Weights of a small GPT-style language model, trained from scratch on English Wikipedia.
Size: 19 layers, width 128, 4 heads of 32 (1 for keys and values), MLP 512 SwiGLU, vocabulary 512.
Architecture: RMSNorm before each block, rotary positions, biases on query, key and value, tied embeddings.
Training: a variant of Adam for these matrices, 139M tokens, 4233 steps.
Each number is 128 + 24 x the weight over the matrix's rms, rounded and kept within 0 to 255. Layers, rows and columns count from 0. Numbers have three digits each.

# down: layer 13 MLP down (transposed), 512x128, rms 0.0691, rows 35-69, columns 0-127
# gate: layer 13 MLP gate, 512x128, rms 0.0811, rows 36-70, columns 0-127
# up: layer 13 MLP up, 512x128, rms 0.0738, rows 36-70, columns 0-127
down35:125121123153138103124107156121133108124122125132126106164107083101103136096127113177130109167101134104119110141142090148127149135117087156119141160136145101137122153100102113149134138118117146131129129134146127125151065093141133079122114135134079142126095149154152114124119129134131156119141093159144142146042133111101162130134122117169162130129124163115130133157131179087170086119118
gate36:114097105124138110200132149123135153098140139128145107132136121143110135101157148126139141154168137134136121129148137094062121171136124127078131090153112148124125125150128155124119165162113150137102111116097181104143119153166137132181134160141119175134165102134102146135134122171201083086102130090141128135172147110106133155133119117131104113125131139098141110130153141110139119122143
up36:116120149125171143099154119137104096123159138121140140120128130138128129134082157145119156151097106150149127076161108151107125131115132151146124107149149144148149106145126166138078143131141087151126146134150144106114117132126148180133130101106131130140144096103110124073112083120139130099137122127148127112088173126102152157159091102137092124214141119149138134142146089147108121174164
down36:119148177077112136088137168090130130127143143142175120116118152138176125141100130112131135108107113140146087111154151122158114132143107112123133146141144140157129113133100163125115123152158118165110162155079135165074160139145143160162142143115139104174144098169139133120181095114107127147139132117112108134158127157108162146105165149070123120116125124104138139149073112109137136180099
gate37:112114093129119130126112102175122113145103166078122164104124131101154095140136097129179139142098108101121139113148124123069125159119095105127174113096121124171086131130160147139134128157119140148120087129131102133124132121094124080144095129149142130116154157134099115115102157129135108136118128091101151127169158131149131160161184119117101141151118122129139131138118156151085160117141
up37:121112137108109142131113143098097127103055139117160121120107170126128137154101091122100108093157108142134113150106124116142151146147148101144136149113109130167081124134157131151093140112170132162152115137158108138146127089157143114137085136135146071123106144146121175157133120138130140086125125114172137145138124126174112141147118147121150111109156138120137082096135138105158149067158
down37:143121157128110086181124152143146096123111116121079133144109168086091101121137116178133143125158171115148137086154155123157131135127155143139106107164084131148129143162124122098147082140136131124118111093121120141139126167118117128145157109151170143112083099124127160096124161141106128181110132171149064089101093137147136091116111114109141109153084119136115133081155142124164116165128
gate38:115118114149156131132140131113137129136096135136147132122078113128111117129119137139125142068109147103109174120150092131111108176137118116108092150131123123130098173142132157117121128130172155186116103131097139160117114133153080135126099148144158104141153124104128099118145186137136138137125159105119088144083145125086132149159190120123132123107109133141148117122110143134068125142152
up38:145135163141130119122135100031146133189114132127123127123135112106117119068110102169108083092109113120086124108137115136184143139138129115128141145139128148103134111143125128158145075102149163139123088131097147175128136122093098129093115114137100112115127144132138130128122140132153147071093143143141122124085136140111151124102128083119111117158115101102112103118151099119144144104101
down38:144135146174101108162125152125124165131119143117117145128124144156180113121153137080138127152158121067156146129173116143135091107108093114150137148135104104152139089083111106145125145152142135110110090109157160135120121095119102140142112166136105143133112150121114133117093092171150113182101141149130111131116151169143150126139122122148138158132115111075120132110088163134129152153149
gate39:144073122130115134130128134131153098170123137146143121102109137134156135110155049113122104140125086162092157154131099118103136146142130126130145093156100099141120149141107132153087154167142090140151148084082143126095136137187122140111120135101140098142116107142117120108122109124135163060154076117110148141099148118125118103135130116107122145166167120145121140124132120085096126129082
up39:143152123135118140104147137075155099131146128123129152100124139111054137123128174143145147164124123132128131074061186112114155117080100133151115153105099118136093127098095124119176124110118118125138160135151092090155122147106103099140088120131163144143143111116103137131127090125118151124120125136151140149132134174115099134111112108126169140123127176079146084114093134142160104110143
down39:132090177145150153137131116140136117131107123120119120161124128122147148148155156169111134127072148151181130079159164096131149154152133155143098094161086092126133128116119122170134124111125167150130103157128103128081158111119110113123146168118147127117125118122153126121103140127133138120131156122119141161136149150100085101099191167169072108134149149107114171128134123117118147086159
gate40:121130138145117173108102106205113154163083119051128107123128184146147099116151145144121166141124118105149091121109157137137140108078129119123117097098146127109139130113110159108117163115123132148087103124136100130083142150138137134114156185131121108134117087093109098132124160120093127163139137133145100152130126124095127137107100098076140137155138103119153123144120118105137102130103
up40:099125135158118147190110108146136105138116138099107134166119076122145126140152130122153097152120119112179143106134125156146106105118164152136120124156118106163107129097136085138141074169130125103148107109076161117168115094174115113116115121130101126150112114155130154144141106145152120122115151094159128086089125108116130063166138097122143121114122105118146107158140114105172120125128
down40:133145132121115146151118175119114157077112124153118093115127131106121117106066112170134139129186111157146140183097162141129130136147125174144136130119107130095150152144114096165139104111098147103091144161128144128146147140080129113147141143154127105135134104112128127119115114126120101124076152146116124116101124134104156093097077155107116120114129116133110162135146152182155172139137
gate41:096098131133107116115102083153156113162115118124180147094145118158122145101159131133097102122103097161157156119165048117077144143126121113114143141170088126146091106128099117109116140147127148120128132107057134174142158110148163115120118116084130101158132149150148139137102125157100142150144141145135120155090111157112078078119173064165102120137117070050108129111159154135064141108138
up41:163149131108149154135109166116125110140124139119080160193140121117122092129131146111068122127134165159136140142105132141119127095112158103103145118142182153160144128100102140109155138141134115171106143085130144159134173172098159136106106128101126126127106162090117125156108116154103105181144100153117107108112109086097166142106113156119124141120128192129086141098165123106124159131078
down41:079112092098085121133087128100149095098120131139091176103110144159162148143114076158142133138123140147123151170118104124135121113110140169107142116154127122155112104112088179128099196136152165142126144080086117077127121121095137131120103108121115105117157134121112135139141163111135142156162123106088114137181134069177122152127129076139135117115139117122108165105137143137107181085133
gate42:158111109098119118168081118140122134115123128155130143132106148111131144126129111105089118126109151184088133122084105099105096124130125136113122137167073114110133088139134109129147178093177124101095151152113128145165122141188139101144097160115146111173150144070178125111116122146134091102160084154144121114114105165151131099147141131145132126104114150092123155116134118140088170130160
up42:092165119126095140149091138106123153108168136144144148136157118140135046106103155116149107132106158121167180075114184126121174148074136136174158132089115124132143153112110108091138111140141111105146139098118094138147146157153145141165121150097137142130135128135172107149164156127100108102108111148106134135111125127097111185134103183066161120115128106129162170125128127097144134135153
down42:128104115116128084150101101149107130164169108120123133116113132125150145075117106162148129100142137151122119131156138146161082129131150104123173145148081110125185084101141086149108157093136125149080147139164111132070146086177160124115126105106126152129120097136136128151144171099107149123155188091181166147170131135096099121147168140126134186114168066133151140124166107129063110146120
gate43:096114146129098118140100140171162127142103143110137146143075122137094154132127131144129098135105128084146092129130101112121118123123094100112151163099134126087131121139119139165144138082131110150122093150120137119097191099133124159147146119132146112113128095123119134143129118128130091112097158180115077125187100117129129108056099143139095063153141102117168147096142142126136167098149
up43:149160105148127089122171140186140114141063134145129089079118128154108105107115071121174143107142110102127176118112148157124146138124142145100152145136102157149150141129107111143122158142129117118132128104077142141126120118133101111117099067127083132118115083092130136135084126134121154132103066115112141183120162141140139131110167132118145099153117130140150172157149112135121103129091
down43:090161122138092114082105091156122153151104149095156113117107160152134096137113132127132150137124131132145160141168110103105138106114104132076166148123153082082116135075127111097113145106105110136146160130083112131128120187102145178139141116165121128130149080120170140138142114133126114134151136120144149128122115109147112165152125159140060105156094108170140169114128120176157151095130
gate44:078104102096169126142133133139163128148088128141138166130113123089163132083118107138145129164150121183098152114122085134134132165196183146165117166176133143124141119130117114155138132090086173164091129104155131127141128170149120161108147119089190166155148127132120128146121122157138160135133131119130134154135127162130098130091108138127129088123093092122125153127133151142134169144097
up44:110130146134144161115110147161124149145114143131110094095140137129115097172156125118113150106150095108116107142116131137130126102084112100119130107095159090156138099116078148110136159146135140151116157158172141163121129087106150106159093134104120106130092087139118123147198146157124106152145108151155132098125160128139154141144135057134142115186134185126134055153142114132103109105108
down44:161099045118094122131114134107142128171109117100130112146154167107126101129102129151123131151124119141097148161134078088127124130125154139152130122192122120185100121108107112146135109086114137113145133108117136121117096147145169140096147121090164109137122181167166106106099102101133139157124123144140178121147104128164114109148167140114123158122105143119178109145139129149107147101124
gate45:089079117125091092123123140186103152166108125130120113107134124085137086128180127133118159144124141143081133124140106117130141126149130119155111143184124156134100086100134114091088154132104140138126143077149149110078161140129107136122125130104113143137120098130137131135116114132129126126139124142141127149114132163158071136090147099097146100140120133083160110127085178127144127097131
up45:115108124143114073112084075133140132151102128123103102095160135102156123159160127123131123151112120179114082144161089132108189106093108122166128138163131141129125174130152097094108148153101108089127130104139111159108140122142137128155100144090112125096135097153108139135132129115153145155145154104113135143073122130161084135106127118115112130140136155121154075087129127118135073082128
down45:162131156121100137129124146118154138096115119173111165159086155099115141140119113153119124112110090107157141132141149138136144156198137096169158117144116107099115124160125122151217129118114089100117132155145130154124099148101104157108106139154168087110138153111112176127131157138132114151135173137131104124140183082141173136148099152139125144109162116142124136116110076114137151130132
gate46:071130130131127140125135102127112131131135154163149132135131121130144103103136131158151148133133185134136120136138116120141132109116148078123088128132111120159126130131117147146103104109117145093132125141098113125165103115148097113121140146109105120155124155174132104089134138151147134186150122160112092111116125166077101124104112107093097166149144158096120095141111156105116109094121
up46:161115118123133137131074107105136118150111109141134124151130137118137114127118153108133126121123119103139128135084178108162125115147143134097127109118132154135122138142140097144134169129109105118108124087164168110160139131114140101146115137177165153106164139129130172121144136125087152144095153136142171152153116132102118148145151148128141102090105116135126126078137112128100118183107
down46:111130080114119131124112123138150129121099130118116150095125150130169122120138152126144193132128148150147142111109111128125137130098179152127129115112110154147108143122131116137097104100141173173133131161100113114160164132124140143107135136148133096135114109165169136112101158101120137107171151155154127121127156112112132120143083138130139137147147140145119142104141096107117151101131
gate47:131114102100139135105104123145192100149141190137210118124140118170090134121153146118141094141113136140128138094116125122112126076128109163172150108149116149128142133133145163127099138124122145128113148099141121088119111135126138119127145112114100168131124156077189106119149119112091124171135118170113158134127175158124130167114120125126122117134121078098125128143124151141117143144192
up47:184121149154129147149141159148147142136123119135102098145106133105122078092083134121069100140080113138127138120119131163106135133096128103079129163127154148149136063119120108123158152129153148142114100116127141128133114125077197150069125169114120138116134121146116119141128115141145125124120179109150087131106122090127086101127104161138127137117132123126112123132148087185118152132094
down47:106121092155165128136068121121108105124122145139117128148128102111078148139102103138110101091127124102148111155101099089116164120117118124100155147150109092107105085141153136113143121158124152184106145076085077091095157144149155178145164117114142112127150145117121087079119102168116103140110151138125106148131147150133134084116155106125142131147118126118143150139095112096108119174123
gate48:144113125098121129140153138110145128200106103092183099124142143129161127130130081153105135114123117115131134134063128085122100142194124152120111135118083171118153153167119119103129130116146144154086106142166177147157138145124155105145156171131103158124128127135128112150121110146112097113142081146159109142120152108131123083104126106107134141125126156132133113150141148131111153108108
up48:178125148145138166150137154086138118157103127091114070106114135109154134113131109118073145107158117179125138152103116106145146152160091156128165133100087174111137135158125084115152108127170132120115123073154136104143121128157150087145127110123130130104136135127109131155108090139076108105105124112135139135086127110129144125166111107118122139154120153151154105149107084139150134150099
down48:130109138132117117120084126156133134082159123140070132086170113166122135116142138118151131136132085158114101124165143147135120153107156112132165121150139117126099142140169122154163124133114144110093132129136148106126105120131092115139125110134132043149126136137106107161142127134126093139113108088181116136129127134149159163193105136129124114148159145174132113119095112154179139122120
gate49:131100135104145163137141138162154121129128160133134073131131106140127141143116148125165144117109103140052125147124077123133121124129102107173176142135114183134129120095108132169094138121103178135082138090109131139122168124137073109118137123079091145130158154090141103140080130129100128103101141184115168149122150129084129129120133121107118103091116144124181093120127132113126140147154
up49:113147126142103117127120141122149122127101081100114119133111100151133086159131128106130145163124121102131109154174090126123072130166127112139118118132060094142143133125118140185146141134118093103133129123090147155119108107168106127153144173102120134163076130135075090119141143156120126156145104134130129124133203111142141102144120150139167090160131158137116158096142158123119153122146
down49:149108160146134124141115118132122126133113095083097132133125115152117148164101178144141204132133080136121108214149088117110107116118131137140135105146119149114172145131104135140099085119138111119121113125140091135173094114161134160132129111094088099156162151127140087171127140122102139168130106124154144111119145129143096106153151110142111117133134137122123116118147074089123138133145
gate50:119089076108159154183115127104166124166122127152189123104133120120115067135140113134154102080104123121114149117168129052146121142112105104100073165162092177148112124109108117116089113129102115198133114078141150120098126167120149140140104113100130205123144145124131142108107160134114121116111124128131154128117120130139119112098111115104094158144096141096208133174131139109102143148153
up50:157141155132120117157125129159129117152157126096143111112133104148154142141099131133130111082170128121103116196096162109109114116136127144103110096124130094166147143180109120121108110126133088123147152095094129102135101124110103083129143146150115153090124128119162154105192167102134104082115162110107180106115163173115126159140123084088137104141159102147139089167120102167117097132130
down50:115095111122115110160145123159124152105146098119126138148065109085119118111090139139087135127127070098124110139151135105152121132088133109116098114143172117157105118133096140099110145127125137129153115128109125143164120145149162154145118104146145102128114178127139100147117150121198123131179133114142107091067159124144160124124123128146119111078131183083155121131094111112119158096133
gate51:118130127080081160140112134144131135118135151083110130093147115142133122083166136144164152177138095139108121124114149115084098090112111135187090131107090146141131137114130133149104163118124137118119107141131138127129121089122128171116145154117099140165132088137177133120146169141145106126149130151165149079151105128167107167156121162136131125157127127097192126145144140135147110162120
up51:117153125178140088140137132154133126134117120191162144093122123146101157137112122169133135110163137101130167154152122150147141151149093164130136115165152110149164132075147115128135114170131114187156106169117110122144123154111119129135117123150119117106077110110126126143160140099150123111109182124118116174139161114092121166118111097084105141130092122122155115107106132077131147110124
down51:083133111133125123127108106138140175169133132147112170090079122117124086128155124160151123155130131148155109112134106144094148133112123160107082145151113165103127131132159106161132094130130129113093155093124081126133192149141138141133150147141141128134138116113118121071108110091108121160134089108114098114084123131123142105161142128121116126155130081143116133121112128097169116153106
gate52:152144108108125137122096150132132108097155166141137124115143159081135171067130138108131175090150128163158151138110121161126144146170161164124137130132141130091123110104147100102100127140193166107085143143126160139118146153120156110131099155141171156141169125095160092154132132128145114097122121152115103143142150126100140137157145124132116146156094135110123128115146159141126146144138
up52:141121151134134125150131094145100126106100088093131111153160133124107100159129120084118107140122154098117196100151113171157123137154069114118117123117088149113152145092089153129112128137131116168124135123146102133139153112104148143102111158114104156097169176129107145141123171130100149125161121103109074146151092125145112132128125171122144137136148128140129162111129148130142099139130
down52:131140128143124112167131158144096147119115096138129122171121186131158110142118128179116146124094121112153082180129160118111125137129134094147115104145125096154128106137117131191107132132091113095150148144129116112114145145159128156136145126144117079099104106119153139115114130091121140128149158084154121139122183113119125090102162113128123128111116158137160101107111106166150146082142
gate53:158122119122133117168112145146154113125084137140138114091121097086130115114150108088112136117150100114110140129134124114166092116148108088116135153139150185148115158110151141148120146135152153157092131127127223120098130168170100148112150109129155124101141150130126157192140115115157142126136098145136106147135116124150123118085107110127129117131074115114134111129106160155112174097126
up53:102126116136172093111146117121117126098127163144127114114108131086168099147151098113129127131094133126087105132110145139181136133124131074132143170174153134090142102108145165142123150154132146151107092124149121128079145130134113134123127107165105109139106083106108043130153131145123166113093119144154115147104108118146109141107095135122081118088122121140148079155120124147127151123115
down53:137121163121129122151141156135173131105175093133143135148151136116112117144158112111072130088146123124112137134129117150068137127103086101123136128102154147118107137120105122129126137124150187103144116133117136152125125134106112131100114121128123163160136140113143193127151130130158149083095162135115161173163163131133128120148097102062133144129144098115128116107126160125105105107142
gate54:105134077105140135106128102121164137142143140148126139121136140105110158096136083147122116091094136142130141120172127114165125141132094138087085154162116154143104149107105138133125118140071123151112088123180178139113121174130135134132122143079135158135147088152147077104080114143126157139126120119111107153119129115150129109118139125147121104115106109090125144123091134093108133154130
up54:149126154134105130137128124173137136151127091156109141118138148120114126152130146131072154123078116113123141134116119152117102126115091061090080086115140143081130137132134130159106148171102117159148132121107086177148154144105145146115146140147105118141057112139137115107120151130132109132113130139133091130145149116138124127111155138124108144117143125134148141107114114127124147165126
down54:086140091125078136143096154116132100142127120128145135135129149159173132149112111150122120149112135155136104141109113128145104117118105110119137106117104120143115120130124115149146176111103130131085132152107149128120122173119125146168103172120162113121109094109114113126106131137168115115137124134155149051118145132143078150146141103081164137146092154116099143126146143095153123093143
gate55:098110132165049122147150103157111131171098126122131127104138119132129088133111123129122111076102079137104111087120127107164113106111150117180125138137142107174123146098130107120108131163167113135120164150110102125137136125128136149177133179137136125101085121122126135131129135097155135096124146132142125129118079123114085108156121100106125112132126109141142143141114079121094105120152
up55:117083129143123144138141122111135142136147122125142126123116094116102135115133116127102111160142062081065142167172103125149128149148133101085110145120154107119142176137124115095134129096189139103152127123118105113158110138063114120200116106138111149132136170121112146142130154133149136176119152149096122105124155128111141109161086162143102104143107163129116144110101143112137135126176
down55:074145142132160155129124141096126121176163160119078121147158159083121137169124109120140106132102151151127109083075104091135114142162079116109150117129103115142171123132121142142155144127202156148136110107118124150129130097130098093142089127112153164103157112111103142133120125142132166107107114136095148161139144134097119132089116103118153144109104141176134092091096136129148123131098
gate56:133125122088112113149120127111169086138089155129142133110139130148133169109104121161154154143095136132074114141100109144125116169119108183118134115112109118149086084126161169133134144101161137133067130139114132110103136103136127096143084169131129060113180137124115156117113118137156158092096087170141094142168132159164124112115083126148173136125113119090144148080116133125147136124121
up56:134078134110151126114134122125161099120110158116075155160156084107097137149126119108116129153126120156090130116123127128104082133139129124129108171093112140155149099172132148178121152108106106129152157138142116112112088134136144109137158134134137108121121100132140147168110145137189159159093131136116154150117149134097115151055096158161146151106145107157150111129123143129122160100078
down56:171110169125117116129119134132134134094144098077127115157086159114162129115150136145130169124153124132159145138089093145139134148108105142165190136140170144147151127121149118120174125094105137119171128094197143161148142126087117139118109160147150159160066158086133143124110139139100113131094148156094123108126141128135157112136105119114107095115141130140103147154146109117138126116185
gate57:116092112142097149107110167132157062132119087130185154157102113133141154112109119139131057140132105108105126121166075115099130084153125138113105129103121150132143099160106169144181131107120136115083138101088176167082156097122141133152123149122132126160105134112099114138124081172148144161143130130128161145088163090090123147124123090116050083154112127136103177100175123122131175118129
up57:148158110100088134128107211147153105105158128124146106174155141105097185095148117117113127132154137111122086151087129125128141132093132147118089115159140142090177093078173136145108122094179157109123115177097141118098177111152158146086122107122145120178122187153164107145108112134144110121078092141138092133052050125131149139123137133100118110152115149143121159131193136123160146184139
down57:123120138184111110101144088137110132116155188135112145196120120080086173155135140121150146147167125090137051126090134073089162134102114156142123152130150154051166137111125135098128127096149151158144140115116130127103140096090073094147089098111159150153125141107132091112135127138161134152141080121115132119116111145121152183140108136081098114133122110126131142189137152069120153160122
gate58:118120112159147123147146088148166137108156144133138131140122124077136108089144082147156138140120125109119128128159124147109106131139138143118119144146125102116105152147099149102141087125076142149144113104091164161138124135094118125133087123120119171141104121118091132143148107190106148136121127113098157127120132049081159213140082143125135158129105117137149135124132137092135143106147
up58:123107148137100102094185090106139100135107123119149135160109086118124137089132118118123098106125182132104157127130120134148125156110111167095146103146105145091114163140119144118150126149133148139152110150107103138140130134125181147140109089087133130127171129115112125109114123154114134072138158170126162135126128121137124079138120128133118106133111082110134201121099118141096130130154
down58:141125097138090153138128137148127165130140084133111175154141127115146146108144098100119134123115103137158142125135148125130169169137148090105122135142133163130113130128128162122086116157135158117099111117149115124114111143096109127131104151126133126150064137179118139143118111126163102110070144089129128203125126132140128092115078108115130099145104109120155101157138148108096137088143
gate59:121121124084136145115124144144113122157149116144142148095136163153132122102090136147141157152129113145118100108138093135158128123065123129158129114141160148116129088123128153097106121078096150155100175109111102104138169142116152141136114126122109149185073180120136126152120101144116131124157071150145127142179123130127122182154088104141109114092135107118112111083116128124138171158116
up59:117145151095108114135160171149096134120132199113160096126153141128163121169134114126104091124112110113117159171135170083176168149129121151103145140113147127078128134122150135090096170107128150162127133149117119108125192162166124089136144162141129124117155145155148106069143130136148081117118123140188109126133128157130136122086144124101149168104168120145125135127137138147134134135145
down59:104090134120163126102113108170160140113099091135129099172143117077097136127147141115149134126114197126165116135109163133081175150182115109142139104098109113104159168161159113146092140141129124136075131130121126160095118136143165112114097063168151155118130119127110144108076109139132118136137134099112156165115165137150132168172129145125115095139100138135153098116128121135139150102094
gate60:091101115129110134171127106121173106121142157082130158126124131137190084082131086197153164128102179164154159129069117135155146115184139140141115084142114128134125130157128169132144144085112106101125123113108127148095146101139141132122150125103178125132139103167140120125104130160144115106117102147118124112114126133117100119132173115114079115148147104109157155158146128118149127093112
up60:140135119123138137127175098097157125106116133122122098135068125165140115143154093128161113121159137139115106093099087167136112175138145150146155119149140126126122125199115108169156116149128116129115113165116149160081097105144157114153097089096132123133154089124088137151134135107128140133114131111139118134092126091132147127183148137160094165185117122191113156136151145116098117122120
down60:128147115118118134118168155158142149191132127103121080126121079132159127176180106084103113131128114092096119125153123139118111136137113095132145173098115125131139136168131143102130149145144160143185139118112120125090146153080130128132089090125130110098110145139121111149136086144118130061103140074121155132143157152153097106146074118140124137126165121127170060158120159156128134161121
gate61:110121152112089119194107125102118098181166139197136123133147144113109125108120133077124166114095153147127122119162133151143131129117139122159103135125109122132112112103137131138113132103150143122099119126132094069121163118132091137150101127116138063115120121151075122147185078118125153164140159147145132149157103114099137077141122098152128133141160121131106149102106101150134101103133
up61:132158115101161116132120115115107137090103131098115109075098131122128101135147132138137107145156100129126108096151159123117140155140104142122098140146177128114142168126138134111155110119138157149152073092109117143118093146173141131090130160113171159103081127122131107146122180135110115160128132115124148137136085104121124149138162181116146154135124082094151113135149112104157146148111
down61:147110114106093147128155123154167133120107131125092130122119132137130165125107177119126148157111130119156185175119132160103123102143143091134156093113141162126154090084152121144090142138109142116162142120146071052134138139135154120119129082165058128111096101129150153119132125129103151114105098114134130143111155117152109142120144092113148132137128130155136119109138112156135142095132
gate62:155108155169124127137107149123124126168086108090112109136134085127146097094128105110125153142138101116104091135146112136117086088160172181140098106164097116138108133100089142094110126073155165095110130118122124131110165135140121117109124167145123137176175147126133148120104140184134103142140113148139127118135201152101120128148150142103115137125136112114134095163132115102150144133160
up62:132144100169129161131086114104136135109102175097108108162113128137130097147122147130119140147132125129152134077125133131149098103176130154139095165124094114115115130123128137103154131087144120110122164120166131180122117178081086139136120167123102134204130126122162169144123140158115142174131135169114114120110114097096142107138121177135147113110125154111159130177154123128116131167139
down62:154072160118116103141119119112072154123091182138085146123114143118146170129109100092134139131149145122173104150137119105107124161140118143135160108098123141159136136144145108138085072142120097124111110095141087144053130095106102145129082118097141100090111165117135136129155165110170179148132159138170120135105121125138116094132126121117123132115136180112123144116138120127112171137133
gate63:113131126130138158126121106109164137122123122147137190142089121110109092098157142153150150123121108119118105133133139137145120102106114120162135136132118135144104149096153140139145084097115131131114110119118140154107144147144148139119148143080136154114156155135135136122101134134165132125144141146112112109139095174151132114100131082097119130166097146099131110140145141153150170131057
up63:130137125105159134115091144066124154092117141145124114121113135145088081129083150131159149144127087129115130132158135116129100087107083141155133112105107156171124133130163102145121067096145100131096138124130101118133113143121137107120143114110102144134121160141156160149134119128142126160155099131146137112130111170128125103146153112144117131127138127134113107115115095146178127136105
down63:158111126079123109156112155153094137112166126129115130119106135141164137109131087109098132110152107129107114116109135144136158121138158111121116094129148107097133105130074095126114193113102123145132119157127155139119089126160125127144115135159118089138135085130087138152149112092128101125138124117107126153104155118138144181139107143142113101109127137126122116145164091117116112119169
gate64:120113126111193165157159144191120143112102141137143136109160153091108132101139101124131095100152144121140154129134105118128101164139113134176137117155134180128140126108127153104115155159104154148100111116134199149140106170114116138137099131109140106128107116128097115135111098156101140129119090146132119150106153114153146144132120131124128115103150156100119136132169130078106134137089
up64:128107121142157085091126122133135100109106182100122119103142088162103126163107123141130134185139151113103120112132132127105120092145141089118087143092077082110138157158100175113140120107139095124103154106150139129108120099138130089110114115128148080107127141091108114106121150124161163152110150113115109130120154105134106086138082156114093135106135138134139138115115123132073092127116
down64:098141128120131125098136066138103118087112125122131129126116116129148097115149138123151165147145163168111166112139104131118081100160168120147139157141134135146096108125132120129105114081129112143167142112185123107079166110117082129102144143115137150115109130158117092147148110144123162121120122092107113125101120125159097144180134118130111116115112147130137098162122079124124122205100
gate65:166118126094108131150125072112148132147107124121151154111141134150113115115118123125139132158093148131077106106097136125136127144098143113118122130131096161168102122131143149115148114148146117106108122148157089119149064195092147131137119161111121139156140151113155131103137150116133078138118129147159154128154150145178105105148140132094113123121115131056146100147126122124091090155137
up65:123144133132098117144118072141108120151104092096175135109125153171106087135166145084128164117119155128068095105106108158083111131101143103143173144135149136110115104119108110128123084103089155094112127092166141087119108164115150084145092155160127166132134116047130116159135136136123086141092124145153147117141132132117145139103122119149094101149111103147103116120126144115101128160127
down65:129088160135121196139124138133120144133118128131137090159142115125140138117126139116127134073150104137169092145109147139105169144159130138156134169132105127150104108144156128143155169154155153128135148144152104110133124112093135161123139131126135137126143147084137152105134122124108079173142128096120149140116139115144095105133127124098103108111112140107172070126157132113093059162131
gate66:141145117159105113127077147161090144128105138098138118096130153115124126125129125138090160133117062118083103101130095149154090122110101135143131090128143104112113116168088122126116134155139138131135143120124085127114151142139132070157129152063125122132093117156089127116180173175136108120142133158125125124096107094128171144157140150091114133084110146126107145122100141112152139110115
up66:128086144146120156157139107136142111111206122108073133172129176155114150103151121130108133148132134145153064147178121152140174172143154117120122125110125159129103172135164121171140159125158120138119116145112107149099110138134121128119134157126170107112133133139105139125134106090122132095119136108117097143168102108133109138129106130145143103144159098127132106131138120147106137092184
down66:097114040130100134101127139151103139121091110135131103123099184085105128161121111167098132110118105097110181116108086139130115110144107099139136115135112084118153156103112152167085098128075102085124160160150116118119126127100157127116113089108108171118129092128126131127137140121126138152141120134122133104117124118171110127128134129116145137114087142113131132090135108149163115112106
gate67:126129074111093126151103138135154110200121106139196124120121116105171131120121116159079146133110109113110120117149103087091084151173127142075137157133114132122103136091170142094141123119119160116129132129086136139125124135147112118117113134154138117118090095083111122124082139130171120155119114099125102136126174133109100160129150135075145182112098099056157112081114090119103129088085
up67:135081117155162080123174074122098166136136098149193158141153155176163133141133152139107130129141161195134109108135145147124130136128158112127159132125131146186129157133142144091105073172141152105132100137132107171127137124150092131119105150084173115134112144128116116114109120159108163203107151115077107159131085141122150133117128077109125093156105183068133139126087116111092142102098
down67:121136180153139126165157143143113151104136144130144110131123132134146085135047116084120078088093061102175090164107158137068145136129099117120160184134069124144146112144156161188189110128140120153112144129150100135115123165110141096184115132127148114124144155148112113123141130125179081100128124105107172196128124160131140130151084139114114103122177109116108108181128155157164116141139
gate68:136152102143143123110169096149105108125122117160163137117121144148109078147166060145142166042105110095116155121117086124055110125097133130114084140157122142117137175127092129128147120133098082146123113095060156169131118117148128112107095103115135126128116104138128130152136160145136130116089143117132116160136135157161113114126130119135104150145128085099159151135163121107065102085121
up68:187129136107086129120131106095158143119103131091122071134148131130132108145061157127108170128128079111131126104106136131139129144128109112088126104128150163121133094112133164169160130124157103149100142212101149151145100140157164126136134138096060103102166119146153138172149131124133101107130079142054121128115145145104081101140111138095125160129165091108146153143126118091138110130147
down68:132154089100133120127083100175134106136146132138164106124076165133066077174150129099121134097094122114122075158139089111096168103133148147110102119158142108142135118136131122113122126090099128112122156147125100154114120187143092127090109128155103174103159120129139140155113146124086080180126133176158099096149117115095161091127144090159092150151147115114133124130127086124149158103147
gate69:121122124057118155126086159133134126143117117135144110088142140155092122068119159121139165151133124117093120154163117133081111105101165084137165084093103136115129119130114138192089134101119143093076129129097131113115148159186153156162128181142131078136116148146087148061133158157122133153116148122147132131135114100125099159113055106090151118144105109140149123115092119189127128086144
up69:116131136084132120105153139143157118134147142127154105124150129150176120114147138141124158127085117094125129120101065129083139100092085122221174126112147119120164149165103117148155125161176109101116161137139102080095151116132102152104174134086112112132146114114102148126121128124160131107129093158172098117135159137125146126083170121176134125148115138170165127128138141139158129105125
down69:120132175171085134175154135125125111120169123106121137140140085155175126127097096068179084155116121086135131160124107138122096116098134117157119073124130107105133149105147122111131114114159115171117122153116144138124104142121092151128109119137138145137096130129057124147121118124162108124150150135139124155131140165176164131178192110136111134139119152118116127140141079160090149125140
gate70:133094147145155142140100135132117145139126116130158142148134087094095165159142124107129111149104096121096141115142136142128112115082138094138075141137120121132116078132102138119142164107120134139127147121135139118109145085132126151057149142163114095122137168129130127132134114145128115146178112143177131116139107138142084159127089153081140147118113125136105130135108121136099120083096
up70:137156143144146136107140128107110155156142133128131139127089107143145133123204115160063113169157190136142148147138126113117110198115114122076083148110137095122098168111152081088138154100167096120150141134138123128113117109111121120117123129129144136120128152109130128125101102108113116140146131098116076135128122151141115102093151110122159128136143069129137104171171160149125129138095